Part of a small language model's weights: 5063 steps.
Each number is 128 + 24 x the weight over its row's rms, rounded and kept within 0 to 255. Layers, rows and columns count from 0. The size above them is the row's rms in percent of the matrix's.

# layer 4 attention query, 256x256, rms 0.139, rows 60-63,123-127,187-191,251-255, columns 128-255
size [116 128 110 132 112 110 108 113 110 103 101  98 106  98  96 100  91  94  88]
[[162 112  94  89 166 138  95 187 139 116 152 154 138  76 135  74 113 136 130 127 100 144 189  77 121 108 107 163 128 131 120 165  82 154  93 159 124 141 116  91 106 150 162 118 110 116  84 115 119 114 116 139 154 147 144 114 143  83 146  97 108 134 125 103 129 181 126 123 160 139 119 131 107 119  90 121 122 100 106 146 127 119  87 112 118 114 115 174 127  87 152 131 143 145 134 158 146 134 145 109 109 132 117 148 138 167 165 151 119 126 162 146 135 141 154  95 102 120 103 122 177 130 141 126 116 100 155 153]
 [109 130 145 136 133  99 147 182 138 163  72 125 144 136 182  65 114 121 176  95 151 134 114 146  89 132 136 103  67  84 127  96 141 129 131 119 137 140  98 112 143 139 121 171 179 102 108 146 123 150 105 120  77 133 161 122 127 127 109 100 125 144 135 100 135 122 128 133 116 141 146 128 103 104 120 174 120 122 130 115 124 134 156 110 124  93 101 128 138 128 108 181 143 144 128 126 100 133 117 103 152 139 151 156  80 113 129 133 122 114 110 145 135 156 110 120 130  52  94  95 159 112 135 133 154  98 122 154]
 [141 134 138 157 108 132 122 118 128 137 112 151  99 136 190 163 140 139 152 128 141 130 158 101 159 134 157 115 138 116 134 135 148 116 161 152 117 152 176 143 111 150 131 170 160 123 132  94 130 123 107 116 151 102 148 116 137 118 106 150 180 112 119 177 111 170 125 152 167  94 132 108 165 105 128 107 145 133 104 151 101 152  92 107 163 161  94 132 131 190  62 125 172 147 140 112 156 138 150  93 104 127 138  92 129 124 146 167 115  73 138 145 116 139 117 153 139  91 145 159 115 114 128 101 133 105  97 109]
 [135 165 128 157 111 139 108 118 131 169 101 126  86 182 129 104 142 135 117 110 111 102 158  80 147 167 129 161  94 134 131 124 133 105 102  99 125 125 189 160 150 108  80 100 135 116  81 131 138 151 155 107 126 120 107  88 114 105 137 153 148 114 133 119 126 129 141 128 139 128  85 123 144 121 122  85 115 120 126 117 114 143 130  95 153 177 106 108 125 138 144 128 125 151 139 124  97 113 133  91 134  86  87  86 147 115 107 149 104 101 166 137 139 107 129 120 109 149 150 116 112 151 158 106 150  98 109  95]
 [174 164 127 142 122 172 145 151 157  86 105 139  96  91 113 132 109 130 120 123 141  98 160  64 123 132 165  60 125  93 112 128 146 140 139 159 153 130  86  96 145 136 112 111 110 140 127  99  91 185 123 155 115 145 135 109 152 148 116  83 118 150 157 121 135  95 135 137 126 135  96 147 137  87 138 154 112 144 130 155 144 148 119  95 148 124 135 117 116 128 118 107 100 128 183 127 147 144 156  71 101 141 144 107 114 175 111 150  93 145 141 152 104 101 150 164 142 133 128 110 127 119 157 121 119 116 107 166]
 [133 161 117 110 122 128  80 144 139 114 147 134 135 139 114 116 175 149 154 148  92 142 169  71 160 170 126 134 134 149 151 169 151 192 107 123  94 111 132 153 101 121 104 161 132 104 134 144 142 115 143  94  77  95 122 127  71 108 123 119 105  90 107 120 124 143 120 153 150 121 127 114 123 101 125 150  81 145  87 180 158 121 149 129 143 108 103 149 119 167 112 106 144 139 146 120 104  86 146  96  99 162 122 124 144 134 131 121 104 140 102 129 116 144 201 109 143 123 143  85 174 140 168 109 132 123 104 144]
 [122 116  94 146 141 172 137 164 110 129 157 105 113 153 149  76 148  99 123 113 128 125 134 123 132 151 117 145 137 136 155  88 155 129 168 145 110 127 145 142 163 118 144 173 160 137 142  96  98 157 140 124 124 138 134 133 114 123 113 119 103 133 142 121 151  97 123 127 146  96 155 140 103 126 136 113 138 169 135 117 119 181 104 110 102 100 114 112  97 166 129 176  89 148 147 151 133 158 121 105 111 144 131 111 127 138 110 151 113 109 118 166 145 137 182 134 139  96 146 134 137 190 136 122 127  61 125 145]
 [ 85 149 125  95 146 123  77 106 101 161  95 119 143 172 151  98 119 155 119 116  94 106 127  88 130 133 131 104 173  90 103  86  61 172  86 140 124 109 138 104 116 145  94 172 163 163 139 103 121 128 119 144  85 123 160  77 148 167 110 151 129 119 138 101 127 137 126 161 137 137 101 133 145 124 112 142 156 146 106  98 124 175 142 148 132 108  99 129 109 121 132 126 125 108 148 117  97 116 110 106 122 141 127 111 125  97 129 119 136 109  90 140  86 166 141 104 111 104 101 111 170 148 152 120 102 162 141 148]
 [ 77 122  98 141 151 159 123 110 128 168 135 144 126 115 103 149 123 106 125 146 116 165 122 108 171 150 132 102 139 177 112 117 107 142  88 126 146 119 119 183 134 139 137 139 116 134  97 103  91 151 161 131 105 124 135 113 136 111 120 132 128 122  97  89  85 120 133  90 104  91 105  98 154 111 121 112 162 129 152 125 127 117 151  86 124 154 108 123 129 180 100 147 135 153 128  90 102 103 131 105 130  97 110  92 117 186 144 126 132 112 129 131 138 123 118 155 158 110 101  92 115 160 143  84 156 130 146 112]
 [131  83 164 113 108 120 107 157 132 180 177 110 137 124 116 146  95 162 122 138 106 117 109  98 123 121  95 106 142 143 153 127  96 134 110 141 137 122 139 129 116 112 128 144 141 140 109 104 121 136 120 100 147 118 127 129 185 141 117 100 152 120 116 134 149 133 172 126 143 123 149 100 130 139 150 118 102 117 159 108 131 103 126 128 146 121  92 157 155 132 137 145 121 140 122 125 137 108 138  92 155  80 151 102 148 113 139 116 125 152 162 138 164 168 132 105 102 100 114 179  89 168 195 114 114 150 154 158]
 [116 111 121  97 144 162 113 162  88  98 123  87 128 135 162  77 116 139  94  82  93 116 119 142 164  67 137 109 148 168 115  86 175 118 119 135 139 120 140 127  85  85 141 140 130 119 103 106 149  87 141 169 118 133 112 159 151 136 140 184 134 148 121 128 124 102 130 145 108 117 132 144 108 125 117  88 125 132 116 137 115 132 155 139 140 149 143 160 129 108 114 110 129  87 138 111 154 166  98 103 119 180 160 125 102 160 178 146 128 104 198  85 145 108 138 116 106 124 137 117 133 161 110 139 158 103 152  89]
 [143 138 112 107 148 170  78 134 148  72 108 127 136 127 171 132 133 107 137 124 154 109 163 149 150 119 156 182 138 113 141 141 100 129 121 148 133 139 135 125 106 131 138 127 156 141 148 106  89 122 108 110 120 124  92 105 123 132 129 156  85  81 116  96 115  91 152 107 151 114 115 114 126 122 122 130 150 161 165 160 115 131 119 159 124 116 117 109 118 127 164  70 101 154 124  79 101 101  74 144 150 148 113  80 142 142 116 138 120  80 113  79 139 131 147 117 124 204 137 122 168  71  96 127 121 139 103 138]
 [160 131 125 168 152 155 121 130 132 126 187 105 162 105 156 138 172  97  88 137 114 171 135 105 136 128 134 133  89 148 128 155 114 138 160 124  74 138 175 122 145 119 117 103 138 119 128 159 151 124 125  94 124 150 136 112 172  74 171 139 128 128 114 121 141 129 153 138 135 142 144 130 110 124 128 125 139 138 149 119 110 116 174 132 155 117 118 155  90 152 145 136 158  88 139 110 152 122 112 140 140 133  85 116 129 125  72 135 139 155 112 100 117 158 145 194 160 111  79 126  99 133 113 116 126 110 122 143]
 [123 117 146 158 133 127 133 144 102  97 122 116 133 125 132 144 103 120 101 107 134 142 145 120 157 148 151  89 100 112 128 110 140 169  97 103 147 126 135 126 125 160 149 134 125 123 139 140 129 139 107 152 112 132 114 136 110 137 132 124 138 134 140 146 140 144 122 141  83 103 126  87 121 105 139 113 143  75  94 133  81 137 129  84  83 119 135 172 158 128 141 138 124 142 115 159 114 108 150 117  77  93 108 171 162 141 146  91 132 146  85 112 106 140 149 131 117 142 110 112 117 102 124 166 119 146 156 125]
 [102 122 113 137 144 125 163 132 131 118 128 128 148 169 136 123 175 142 165 146 118  99  87 164 134 146 130 140  98 163 150 152 122 132 106 120 132 132 176 137 117 120 135 141  83 154 131 130 109 103 161 118 108 102 138 138 130 123 117 133 135 122 120  90 113 161  90  48 159 139 142 140  96  56 142 127 155  97 120 114 122 173 144 143 120 156 104  63 150 153 140 121 165  81 104 127 126 143  93 130 152 123  86 105 136 105 115 122 134 147  83 185 148 159 101  91  91 134 138 151 141 131 133 131 117 179 151 142]
 [150 120 135 116 130 146 104 133 105 110  83 152 117 135 152 132 117 128 129 143 112 113 140 108 133  89  93 121  66 152 121 126 155 123 137  99 149 110 149 141 160 119 153 138 148 134  95  66 173 110 138 161 149 136 137 127  64 144 151 131 108  88  84 173 121 103 135 120 148 110 114 122 151 144 125 141 160  75 131 154 120 122 134 171 120 139 114 153 171 117 157 147 110 166 152 124 135 113 124 158 156 141 134  90 181 111 139 141 122 103 155 126 103 148 136 123 106 122 107  96 126 121  98 133 141 134 141  93]
 [112 122 156 175 140  98 162 128 145 153 104 107 142 135 101 178 111 128 152  94  78 175  89  98 113 133 109 122 156  72 136 151 131  82 159 135 132 117  55 173 134 138  99 104 184 149  85 118 187 159 164 111 126 146 152 103 162 139 138 128 118 124 146 160 133 150 120 130 125 115  99 134 180 100  80 108 104 104 129 148 140 159 177 142  93 155 150 123 114  95 132 134 187  99 119 129 149 116 150 123  80 142 159 165 152 135  90 117 147 114 138 159 139 124 115 122 148 121 112 153 134 125 169 121 116 159 106 132]
 [160  64 106 132 101 110 169 155 133 162 122  91 134 140 128 150 142 111 156 140 153 135 156 155 148 143  78 133  93 132 150 117 193 137 122 118 104 142 156 115  92 152 135 108 115 148 125 114 134 139 142  96 142 133 117 130  88 140 169 108 126 137 135 131 137 153 122  88 147 150 153 124 124 141 118 118 169 111 123 161  99 121 164 145 153 146 126  57 184 203 123 157 156 169 113 115 177 115 139 135 113 138 100 112  98 113 144 112 131 123 105  77 153 150 110 113 144 147 151 109 138 156 118  86 164 127 103 135]
 [131 133 138 151 143 127 103 140 137 109  84 163 105  94 108 111 150  98 116 163  95 120 119 116 177  86  85 147 134 134 134 121 104 105 144  98 175 160 149 112 113 135 123  73 193 151 127 188 135 129 153 130 113 104 128 164 139 124 153 141 118  87 135 136  90 130 148 155 123  91 129 117 112 132 108 160 128 114 115 120 122 138 144 104 150 188 175 117 129 119 101 144 110 103 104 159 107 138 119 120  98 136 107 130 158 145  95 166  96 160 123  71  91 124  91 121 119 145 126  87  89 140 104 108 136 109  62 156]]
# layer 4 attention key, 64x256, rms 0.129, rows 59-63, columns 128-255
size [104 110 103 104 113]
[[127  77 155 129 110 123 122 176 117 110  99 146 143  95  82 141 129 112  72 134 107 103 174 107 116 119 100 132 117 110 132 110 136 150 141 132 102 124 121 141 122 132 143 111 146 154 142 128 146 173 140 117 180 108 119 111 164 108 137 140 120 150 122 148 122 105 160 179 118 160 116 160 129 102 151 130 106 119 149 135 130 123 133 137  89  90 159 123 111  97 137 158  95 170 125 159 136 125 152 150 122 151 136 144  83  80 120 152 132 120 108 117 103 120  90 115 146 124  91 131 101 119 169 154 128 106 138 151]
 [110 118 124 106 146 167 111 128 123  94 129  73 119 135 162 153 125 155 128 135  93 149 150 101 125 159 143 123 140 119 106 104 168 176 149 117 117 132 143 126 145 142 113 143 104 110 124 160 126 118 106 105 126  78 141 127 104 162 118 120 159 132 143 176 123 116 142 146  98 100 107 162 158 130 161 125 109 119 105  99 128 190 164 132 147 157 134 116 155 119 109 105 129  79 137 118  83  99  90 146 158 171 103 145 151 168 133 121 149 118 171 167  99 134 189  96 148 104 107  94 171 149 152 121 119 150 128 139]
 [123 116 115 113 139 156 132 155 123 143 104 126  94 121 150 128 128 108 112 114 125 140 108 181 104 141 126 128 154 104 147  93 161 145 129 128 130 171 143 163 142 102 124 120 111 124 147 149 119 131 103 116 104 144  98 153 126 112 162  98 142 138 161 108 109  66 155 122 144  90 171 121 106 110 183 129 132 182 111  89 157 109 131 118 178 117  75 127 143 185 149 145 147 121 131 129 100  96 139 140 106 145 139 126  88 155 124  93 162 115 127 138 122 183 140  97 113 154  84 125 118 166 149 131 138  80  97  93]
 [134  81  84  91 131 153  95 149 118 145 115 113  89 132 135 152 154 118 132 117 125 137  83 113 138 101 154 111 130 126 159 108 110 130 156 106 106 106 150 146 120 130 170 135 134 146 126 102 121 139 125 107 130 119 118  96  99 131  80 167 127 129 152 130 107 140 110 135 106 118  87 133 106 111 120 106 102 120  81 140 126 144 109 112 135 145 159 135  90 192 143  97 104 172 114 153 106 116 118 154 122 106 150 127 135  88 157 119 149 132 120 185 109 129 181 125 143  71 111 122 145 190 107 154 161 165 169 116]
 [130 124 109 166 123 174 117 151 179 184 174 157 125 169 108 106 116 109 128 165 159 156 141 142 157 135 122 144 117 137 128 137 121 138 117 136 177 105 111 158 126 140 103 143 164 116 156  88  88  90 106 147  88 117 155 143  98 153 136 143 146 162 117 130 137  96 123 168 122 135 116  97 141  92 146  83 126 155 120 148  88 140 118 119 123 115 157 132  96 140 125 124 118 121 135  87 154 145 157 126 112 140 168 114 110 161 122 124 150  96 122 161 141 139 150 154 147 100 171 101 170 159 149 131 170 143  99 122]]
# layer 4 attention value, 64x256, rms 0.122, rows 0-5, columns 128-255
size [ 96  99 102  99  95 104]
[[106  93 122 136  93 169 131 146 107 156 127 125 136 126 141 125 155 117 110 125 105 134 102 134 115 143  81 152 118 120 180 164 112 150 120 131  97 133 150  91  96 121  75 138  96 129  84 122  98 122 134 129  95 118 117 112  90 142 106 154 106  99 163 142 162 147  66 125 150 138 130 170 138 105 152 126 125 136  85  94 137 104 124 132 150 131 151 172 120 117 103 137 176 190 116 123 110 133 137 118  84 130  98 146 135 108 122  93 127  98 155 103 169 138 132 138 129 152  86 154 116 115 145  96  89 123 142  99]
 [112 147 139 113 134  99 186 143 129 141 138 130 114 107 154 145 136  80  93 134 110 148 116  85 167 148  49 126 136 134 107 105 133 135 153 147 133 120 152 116 153 139 119 120 155 111 144 122 146 131 142 135 133 132 139 135 117  73 150 104 112  73  87 113 128 115 151 155 130  90 173 102 140 116 136 136 114 154  94  95 150 144 148 107 160  78 123 137 125 168  92 132 135 104  95 117 149 145 105 122 133 165 153 145 133  92 121 130 114 127 117 127 169 117 113 144 132 164 142 135 103 114 157 143 127 140 109 139]
 [130 136 144 124 105 138 126 113  76  86 162  92 136 129 109 109 115  86 100 111 163 119  99 136 102 165 117  98  88 152  95 139 127 117 117 160 119 113 102 121 120 142 120 137 134 139 149 137 153 134 162 127 123  95 141 170 123 125 131 126 141 123 107 193 119 121 156  94  96 168 171 122 131 149 139 152 128  82 150 152 121 167  77 132 147 111 124 158 119 136 145 114 101  96 153 110 118 125 111 145 150  99  63 111 125 146 120  85 132 145 115 121 136 111 117 162 150 175 116 155 113  92 107 118 108 122 146 127]
 [110 117  86 166 116 124 126 111 114 165 106 140 123 127 151 144 118 130 133 134  87 124 129 115 136 171 177 141 110 133  95 141  71 145 109 103 124 157 120 121 144 105 151 139 145 132 146 121 150 111 163  73 159 120 107 115 116 119 182 108 134 103 209  76 159 134 124 192 123 133 147 133 143  92 148 126  89 143 157 152 142 128 108 125 166 136 135 132 181  91 100 104 111 102 152 143 160 123 103 146  99 137 135 107 108 141 114  92 119 138 132 144  76 127 150 138 153 149 136 130 130 149 110 103 142  75 154 122]
 [124  86 115 111 162 198 120  94 173 130 126 123  97 107 160 104 134 149 152 125 112 158 150 107 123 115  89 115 115 110 148 120  99 107 130 138 171  96 130 125 110 148  86 133 132 136 107 168 131 110 157 112 134 134 141 111 146 121 125 116 132 139 134 163 140 109 100 138 133 131 137  84 135 110 112 156 112 176  94  98 112 154  57 127  86 115 100  80 121 137 134 137  98 123 115 119 129 119 122 109 151 111 163  95 121 113 134 171 131 152 176 161 131 144 111 128 151 124 144 136 144 145  98 110 142 154 135 118]
 [127 112 126 160 134 101 125 124 137 142 104 176  96 147  76 112 137 118 129 117 126 106  98 118 106 115  86 159  83 115 120 145 149 115 150 131 100 156 175  76 135 167 133 158 149 168 170 107 124 134 144 112 114 114 154 166 170 121 127  90 131 102 108 169 130 115 131 161 126 132 116 123 126 134 123 110 105  99 107 128 132 145 114  94  99 105 131 102 120 153 138 181 124 125 133  92 150  89 110 142 105 122 152 119 107 123 114 146 107 106  98 114 160 124 133 131 106 121 121 114 106 125 119 113  86 134  48  76]]
# layer 4 attention output (transposed), 256x256, rms 0.15, rows 0-5,64-69,128-133,192-197, columns 128-255
size [109  97 101  96  92 103 106 110 109 104 103 101  83  89  88  98  98  93 102 110 101 104 100 100]
[[133  88 159 122 116 138  86 114 139 122 105 113 101 140 136 158 143 114 148 131 110 135  93 109  94 112 139  99 106 100 137 131 178 151 119 149 135 161 114  75 113 150 156 154 132 135  90 130 136 129 152 100 114 121  57 128 121 126 106  94 135 135 126 103 150 171  95 121 145  88  76 105 133  91 140 155 136 127  93 154 125 149 136 118 119 129 132 141 110  81 122 100 161 138 125  88 148 136  79 113 132 143 124 162 144 136 103 121 148 155 174 170 201 164  87 146 127 114 113 132 121  86 120 130  89 154 137 129]
 [115  80  78 118 122 167 114 111 106 110 160 142  79 107 163 107 151 147 149 113  86 124 141 145 142 156  99 111 115 129 109 108 123 157 156 151 117 111 159 105 167 119 152 127 147 135 131 126 109 152 142 142 103  79 131 100 122 108 141 146 141 127 138 126 130 167 134 155 139 128 118 116 107 117 156 101 114 109  91 154 124 117  95 105 105 107 125 129 105 155 109  87  90 127 114 154 120 135 155 137 133 136 128 144 113 102 103 160 101  95 140  77 137  74 110 108 133 167 108 117 161 124 109 182 106 149  68 112]
 [113 118 125 163 182 129 139 156 149 117 147 102 143  93 160 115 123 102 138 172 100  99 129 149 167 116 150 171 108 125 127 101  86 118 174 111 129 118 126 109 137 114 153 150 125 135  82 118 142 145 169 122 137 100  93 150  83 124 144 152 142 127 157 137 137 125 135 110 140 136  98 125 106 120 165  90 175 128  81 143 159 156 116 136 129 164 142 122 132 143 114 131 128  85 155 145 151 120  70 107 130 132 136 131  89 112 113 120 119 103 130 156 133 107  97  91 134 135 137 126 126 114 162 131 126 130 128  77]
 [122 123 137 121 112 125  95 116 171 152 149 153 148 165 123 143 131 167 160 149 138 116 177 111 107  89 114 120 107 108 132 128  81 137 146 125 122 123 110 108 147 100 136 159 143 125 172 135  98 130 116 123 140 158 196  79  97  82 148 105 145 120 189 108 137 133 112 133  91 168  96 128 104 106  93 126 135 102  96  86 150 160 127 156 130 151 146  82 127 116  95 121 143 153 161 146 129 129 157 110 140 154 142 136 130 150  71 134 143 134 129 166 138 115 133 110 133 125 132 119 116 146  98 138  80 166 133 111]
 [120  75 133 122 129 141 133 143 149 131 106 141 163 153 110 167 129 135 145 138 156 201 136 122 133 118 133 109 142 110 174 182 152 165 118 155 175 154 143 113 121 134 149 161 150 143 161  98 110 127  98 100 138 120 107 124 129  98 126 114 106 151 126  97 125  88 136 140 159 123 157 118 140 128 142 129 155 145 133 106 200 119 130 129 158 101 131 117 133  87 124 158 140 104 155 107 146 143 114 152 180 115 124 105 129 168 123 101 134 127 137 118 105 161 146 106 138 116 171 125 155 125 137 143 139 111 155 149]
 [120 138 115 128 147  89  94 102 140 140 143 112 115 136 149 156 110 128  90 110 154 136 168 133 101 140  93 133 113 116 125  83 131 101 178 154 166 130 123 111 123 134 152 139 141 122 125 121 143 123 120 130 119 156 148 123 128 115 127  97 162  95 121 115 150  97 164 121 133 174 121 110 127 118 104 118 130 110 110 131  70 131  99 131 123 111 129 158 107 158 112 132  98 162 136 139 177  93 116  76 127 151  93 106 112 100  98 128 138 116  81 152 133  84 121 165 143 120 127 155 175 151 134 130 116 147 130 101]
 [133 152 130 114 132 153 192 127 136 127 160 172 142 130 150 139  79 115 131 159 105 146 146 114 181 115 146 114 134 179 116 112 126 120 163 128 134 115 124 159 142 131 165  82 130 122 163 119 155 138 124 143 139 137 166 129 138 102 120 118 138 130 106 163  99 100 182 103  74 146 202  93 186 128 122 124 114 113 186 120 134 120 102 150 171 106 109 136 155 146 147 155 142  66 120  99 129 101 142 141 144 108 136 144 127 175 125 132 108 169 103 116  84 132 156  95 176  92 163 115 112 137  96 133 153 116  91 149]
 [130 151 147 157 107  97 152 123 142 130 107 141 175 138  84 147 122 153 138 126 153 112 118 116 101  81 165 161 144  96 185 155 118 116 111 129 128 152 121 148 121 106 110 150 122 154 136 125 122 126 138 153 140 141 117 132 139 157  88 128 128 164 152 134 153 143  85 113 123 157 130 105 122 142  96 148 111 107 156 116 107 138 130 142 164 112 142 131 174 108 138 162 149 133 144 148 113 111 138 142 112 115 116  95 171 170 122  85 149 132 105 132 110 185 133 160  97  82 119 129 136 100 146  93 115 146 154 108]
 [116 131 130  86 121 145  88 121 155 142 132 153  91 139 110 111 146 165 118 102  84 117 169  80 143 129 147 100 147 128 127 141 123 127 114 108 118 108 148 175 110 141 102 113 145 123 154 138  90 104 107 142 155 137 143  61 119 135 128 153 116 155  83 120 129 124  81 148 145 118  72 122 141 125 124 121 106 171 171  96 105 103 126 104  90 120 146  83 141 147 119 151 110 153 125 168 112 173 159 128 136 165 150  86 156 148 160 154 128  93 149 110 108 140 116  94 131 115 126 126 121 186 126 122 128 141 107 139]
 [102 148 148  74  98 157 127 145 107  84 125 131 110 142 132  95 148 110 141 128 137 147 123 147 125 113  90 103 111 127 140 152 186 127  90 153 168 113 110 155 106 152 110 138 102 122  80 139 105 124  99 158  97 122 126 143 155 165  78 139 103 118  34 140 120 139 139 105 123 110 153  93 138 159 148 139 134 142 160 117  95 133 139 129 104 109 155 147 115 163 152 146 166 127 111 126  87 151 113 134 148 134  80 123 151 112 175 129 150 120 129 105 147 134 129 156 126 101 112 101 110 107 145  85 184 139  90 154]
 [127 132 139 139 109  58 175 155 103 126 122 127 117 137 140 113 151 116 125 100 155  99  93 134 130 130 124 134 142 171  98 108 127 128 114  94 137 106  77 133 168  79 106 110 112 118 116 142 131 120 153 167 124 145 112 189 118 184 111 114 131 140 131 118 146 168 151 104 124 148 108 188 127 146 114 126 109 109 121 160 123 149 159 117 132 167 137 167 144 146 143 130 126 159 128 130  97 116 104 133  97 171 144 155 125 119 152 109 120 148 135 133 145  75 106 147 102 117 120 140  98  83 128 141 122 121 125 164]
 [175 186 168 110 134 154 113 159 100 130 103 150 165 130 127 162 140 133 183 166 142 133 100 138 115 121 141 125 154 124 132 123 117 161  79 121 128 136 120 137 130 111 101  94  86  98 127 149  71 133  95 140 147 139 125 128 109 155 154 149 129 126 155 117 105 176  91 102 147 111 143 164 117 142 135 153 145 164 113 127 142 108 170 157 154 158 110 107 142  95 115 107 180 100 137 104 113 137 130 104 114 103 146 176 132 107 138 108  95 141 151 139  94 122 147 138 119 135 145 102  93  90 102 147 183 117 129 196]
 [144 141  95 147 149 132  86  88  97 119 100 108 113 117 123 105 115 126  89 128 122 104 142 112 129 140  79 118 144 121  76 135 124 114 156 148 139 100 119 108 147 118 135 128 159 160 142  93 131 102 149 156 133 110 108 115 133 128 157 157 151 135 134 133 115 138  73 128 166 171 111 143 129 164 129 103 123  78 170 124 150 108 149 140 106 130 125 152 128 146 123  68  83 128 102 162 130 123 110 126 106 100 155 150 149  97 132 169 156 156 131  77  92  92  90 133 163 118  82 130 126 132 128 148 120 155 169 113]
 [123  94 149 160 144 140 129 167 127 145 161 149 113 131 123 132 149 145 145 121 136 140 157 143 140 119 167 173 150  99  81 135 109 152 103 123 133 118 116 127 124 142 154  91 106 129 113 145 115 124 139 131  96 128 139 141 139 169 181 124 149  85 154 105  92 117 143 160 121 128 127 151 146  96 112 114 154 145 124 138 157 140 109 155 115 163 151 153  95 127 135 132 148 145 167 115 113  94 104  81 124 165 100 127 136  84 151 163 134  98 160 177  69  83 122 130 116 140 173 118 154 120 142 156 128 124  94 127]
 [131 151 144 131 129  95 142 140  94  86 142 101 138 121 132 168 144 132 165 142 144 108 120 134 161  86 138 159 171  91 123 107 194 108 147 131 127 178 145 145 145 131 123 133  96 116 115 116 176 100 145 106 120 116 127 170 139  90 120 158 149  86 146 157 136 134 116 140  94 131 120  72 100 119 113 100 165 120 153 130 196 122 132 133 130  97  94 180 120 156 149 143 138 154 107 109  87 125 106 136 140  81 140 153 133 148 149 107 141 179 114 143  95  81 140 164 134 129 110 120 143 118 148 115 132 146 118  72]
 [171 129 142 154 159 114 105 122 133 108 122 132 116 131  85 130 127 129 127 121 148  71 122  97 166 155 158 164 148 106 151  99 144 107 138 113  95 159 126 132 167  99 183 111 139 150 130 117 139 124 119 120 133 157 139 149 149 163 166  87 113  95 117 113 130 179 154 144 102 125  82 147 114 109 131  84 132 138 111 116 127 126 156 118 154 112 121 115 106 170 129 126 131 113 122 130 125 137 131 110 143  91 132 110 105 127 112 132  64 120 138 145  89  76 143 110 140 153 111 132 137 128 142 157 116 139 129 136]
 [114 150 144 140 126 146 115 113 130 111 131 138 145 130 117 101 154 150 105  91  87 147 135 105 163 160 143 108 141 124 125 123  96 115 121 135  93 130 172 117 107 101 133  99 106 150 121 113 140 116  81  83 135 107 152  97 160 130 144 133 109 110  94 114  87 122 127 101 135 129 123  52  69 116 103 100 123 166 160 147 134  90 150 135 130 117  95 165 121 130 145 108 141 102 167  99 178 165 130 133 124  94 109 140 133  67 143 106 120 156 106 130 154 132 137 178 150 130  71 111 121 117 146 101  86 131 130  67]
 [ 78 132 111 121 124 142 128 106 141 153 145 166 117 169 131 138 125 137 144 119 158 133 136 147 115 150 115 136  97 126 128 127 178  99 159  89 141 120 126 145 162 125 137 164 131 145 105 107 152 101 140 154 122 130 144 163 105 163 133 131  66 108 137 106 112 110 150 104 121 144 110 100  62 119 152 150 152 104 145 107  94 100 116 142 147 143 119 120 114 152 112 154 124  72  96 121 142 132 144 154 161 112 103 101 145 169 145 145 163  85 156  99 149 113 128  86 156 122 112 125 166  97 150 141 121 131 165 132]
 [102 126 161 163 129 124 113 159 130 106 101 157 154  98 125 147 168 122 181  97 167 135 107 160 149 136 140 147 149 119 108 111  82 126 100 112 120 157 137 121 124 109 120 139  98 119 104 120 120 120 136 123 156 145 150 114 145 158 138 121 151 102 122 132 162 124 172 179 101 108  70 142  83 169 108 113 107 157 116 112 113 142 180 131 113 135 142 113  94 142 133 135 135 146 125  93  84 158 151 130 126 121 122  61 121  87 174 112 126 158 106 145 150 113 142 105 129 165 142 142  93 142 153 117 123  99 153  92]
 [164 135 138 115 135 143  92 132 131  92  92 109 105 124 138 121 153 115  83 150  95 156 110 122 134 184  89  97  99 160 113 128 184 144 148 129 150 100 133 113 112 134 125 149 163 142 131 116 135 135 130 143 107  88 154 133  98  93 147 139  48 117  75 128 122  83 155  95 110 125 136  99 110  92 135 158 128 106  73 140 108  78 149 147 130 122  96  95 144 136 113 109  86 123 121 140 121 162 113 177 119 108 131 120 119  99 123 136  81 152 117 116 170 130 154  95 163 144 144 117 127 162 104 111 134 130 171 147]
 [145 108 109 175 119  88 115 122 125 135 131 143 123  93 121 125 101 107  90 122 120 168 104 130 128 114  97  93  72 127 149 142 151 129 112  62 148 124 109  90 135 106 150  89 145 127 132 121 158 136 166  79 145 143 129 194 145 186 117 129  96 107 145 113 122 110 167 170  98 112 169 142 135 100 137 116  87 100 153 119 103 115 131 114 142 106 153 131  91  93 123 105 160 109  99 105 191 129 157 154 137 134 129 174 116 189  82 155 129 122 135 115 155 145 126 126 147 103 116 129 127 120 142 103 131 120 118 158]
 [157 165  98 131 126 129 106 142 122 169 113 151 148 141 164 143 103 143 148 124 133 128 127 135 113 171 110 140 126 134 112 126  82 153 100 173  97 123 134  89 109 157  58 149 141 112 161 112 152 129 145 103 132 126 125 114 118 111 141 141 175 162 146 138 112  87 118 104 176 123 112 112 134 139 115 171 131 130 138 129 189 135 106 136 149 155 113 123 162  59 146  88 105 154 156 118 203 112 141 114 133 141 129 143 155 151  89 114 143 158 118  96 150 168 125 118 101 145 145 166 115 121 109  98 101 105 148 123]
 [160 136 140 113 115 149 103 127 130 126 171 108  89 105 147 155 107  98 117 165 134 141  99 156  85 151 152 170 138 113 103 135 110 106 154 144 134 132 128 131 167 188  97 145 172 140 127 141 141 102 137 136 122  94 169  90  92  85 139 118 155 156 146 168 108 134 100 149 148 135 104 103 142 122 140 168 133 122 131 122 106 145  94 136  98  75 139 114  90 122  88 107  97 137  87 112 114 138 138 121 116  99 104 133 152 200 126 129 149 124 107 121 110 151 104 110 127 152 124 141 155 162  99 131 162 175 119 143]
 [107  92 153 145 139 117 142 129 152  91 105 109  81 133 120 100 134 116  95 138  78 121  96 112 135  70 148 105 122 158  92 149 119 157 103 168 125 142 146 130 162 116 188 113 160 122 109 124 114 174 178 156 151 129  90 137 169 101 118 114 118 109 138 134 169 122 121 163 103  89 119 140 198  92 116 147 132 117 136 119 163 126 111  92 126 106 171 141 131  95 128 150 124 174 142 105  86 127 109 160 104 137 164 119 132 120 157 170 166 114  98 142 119 159 126 101 107 100 116 142 136 170 150 136  93 153 101 100]]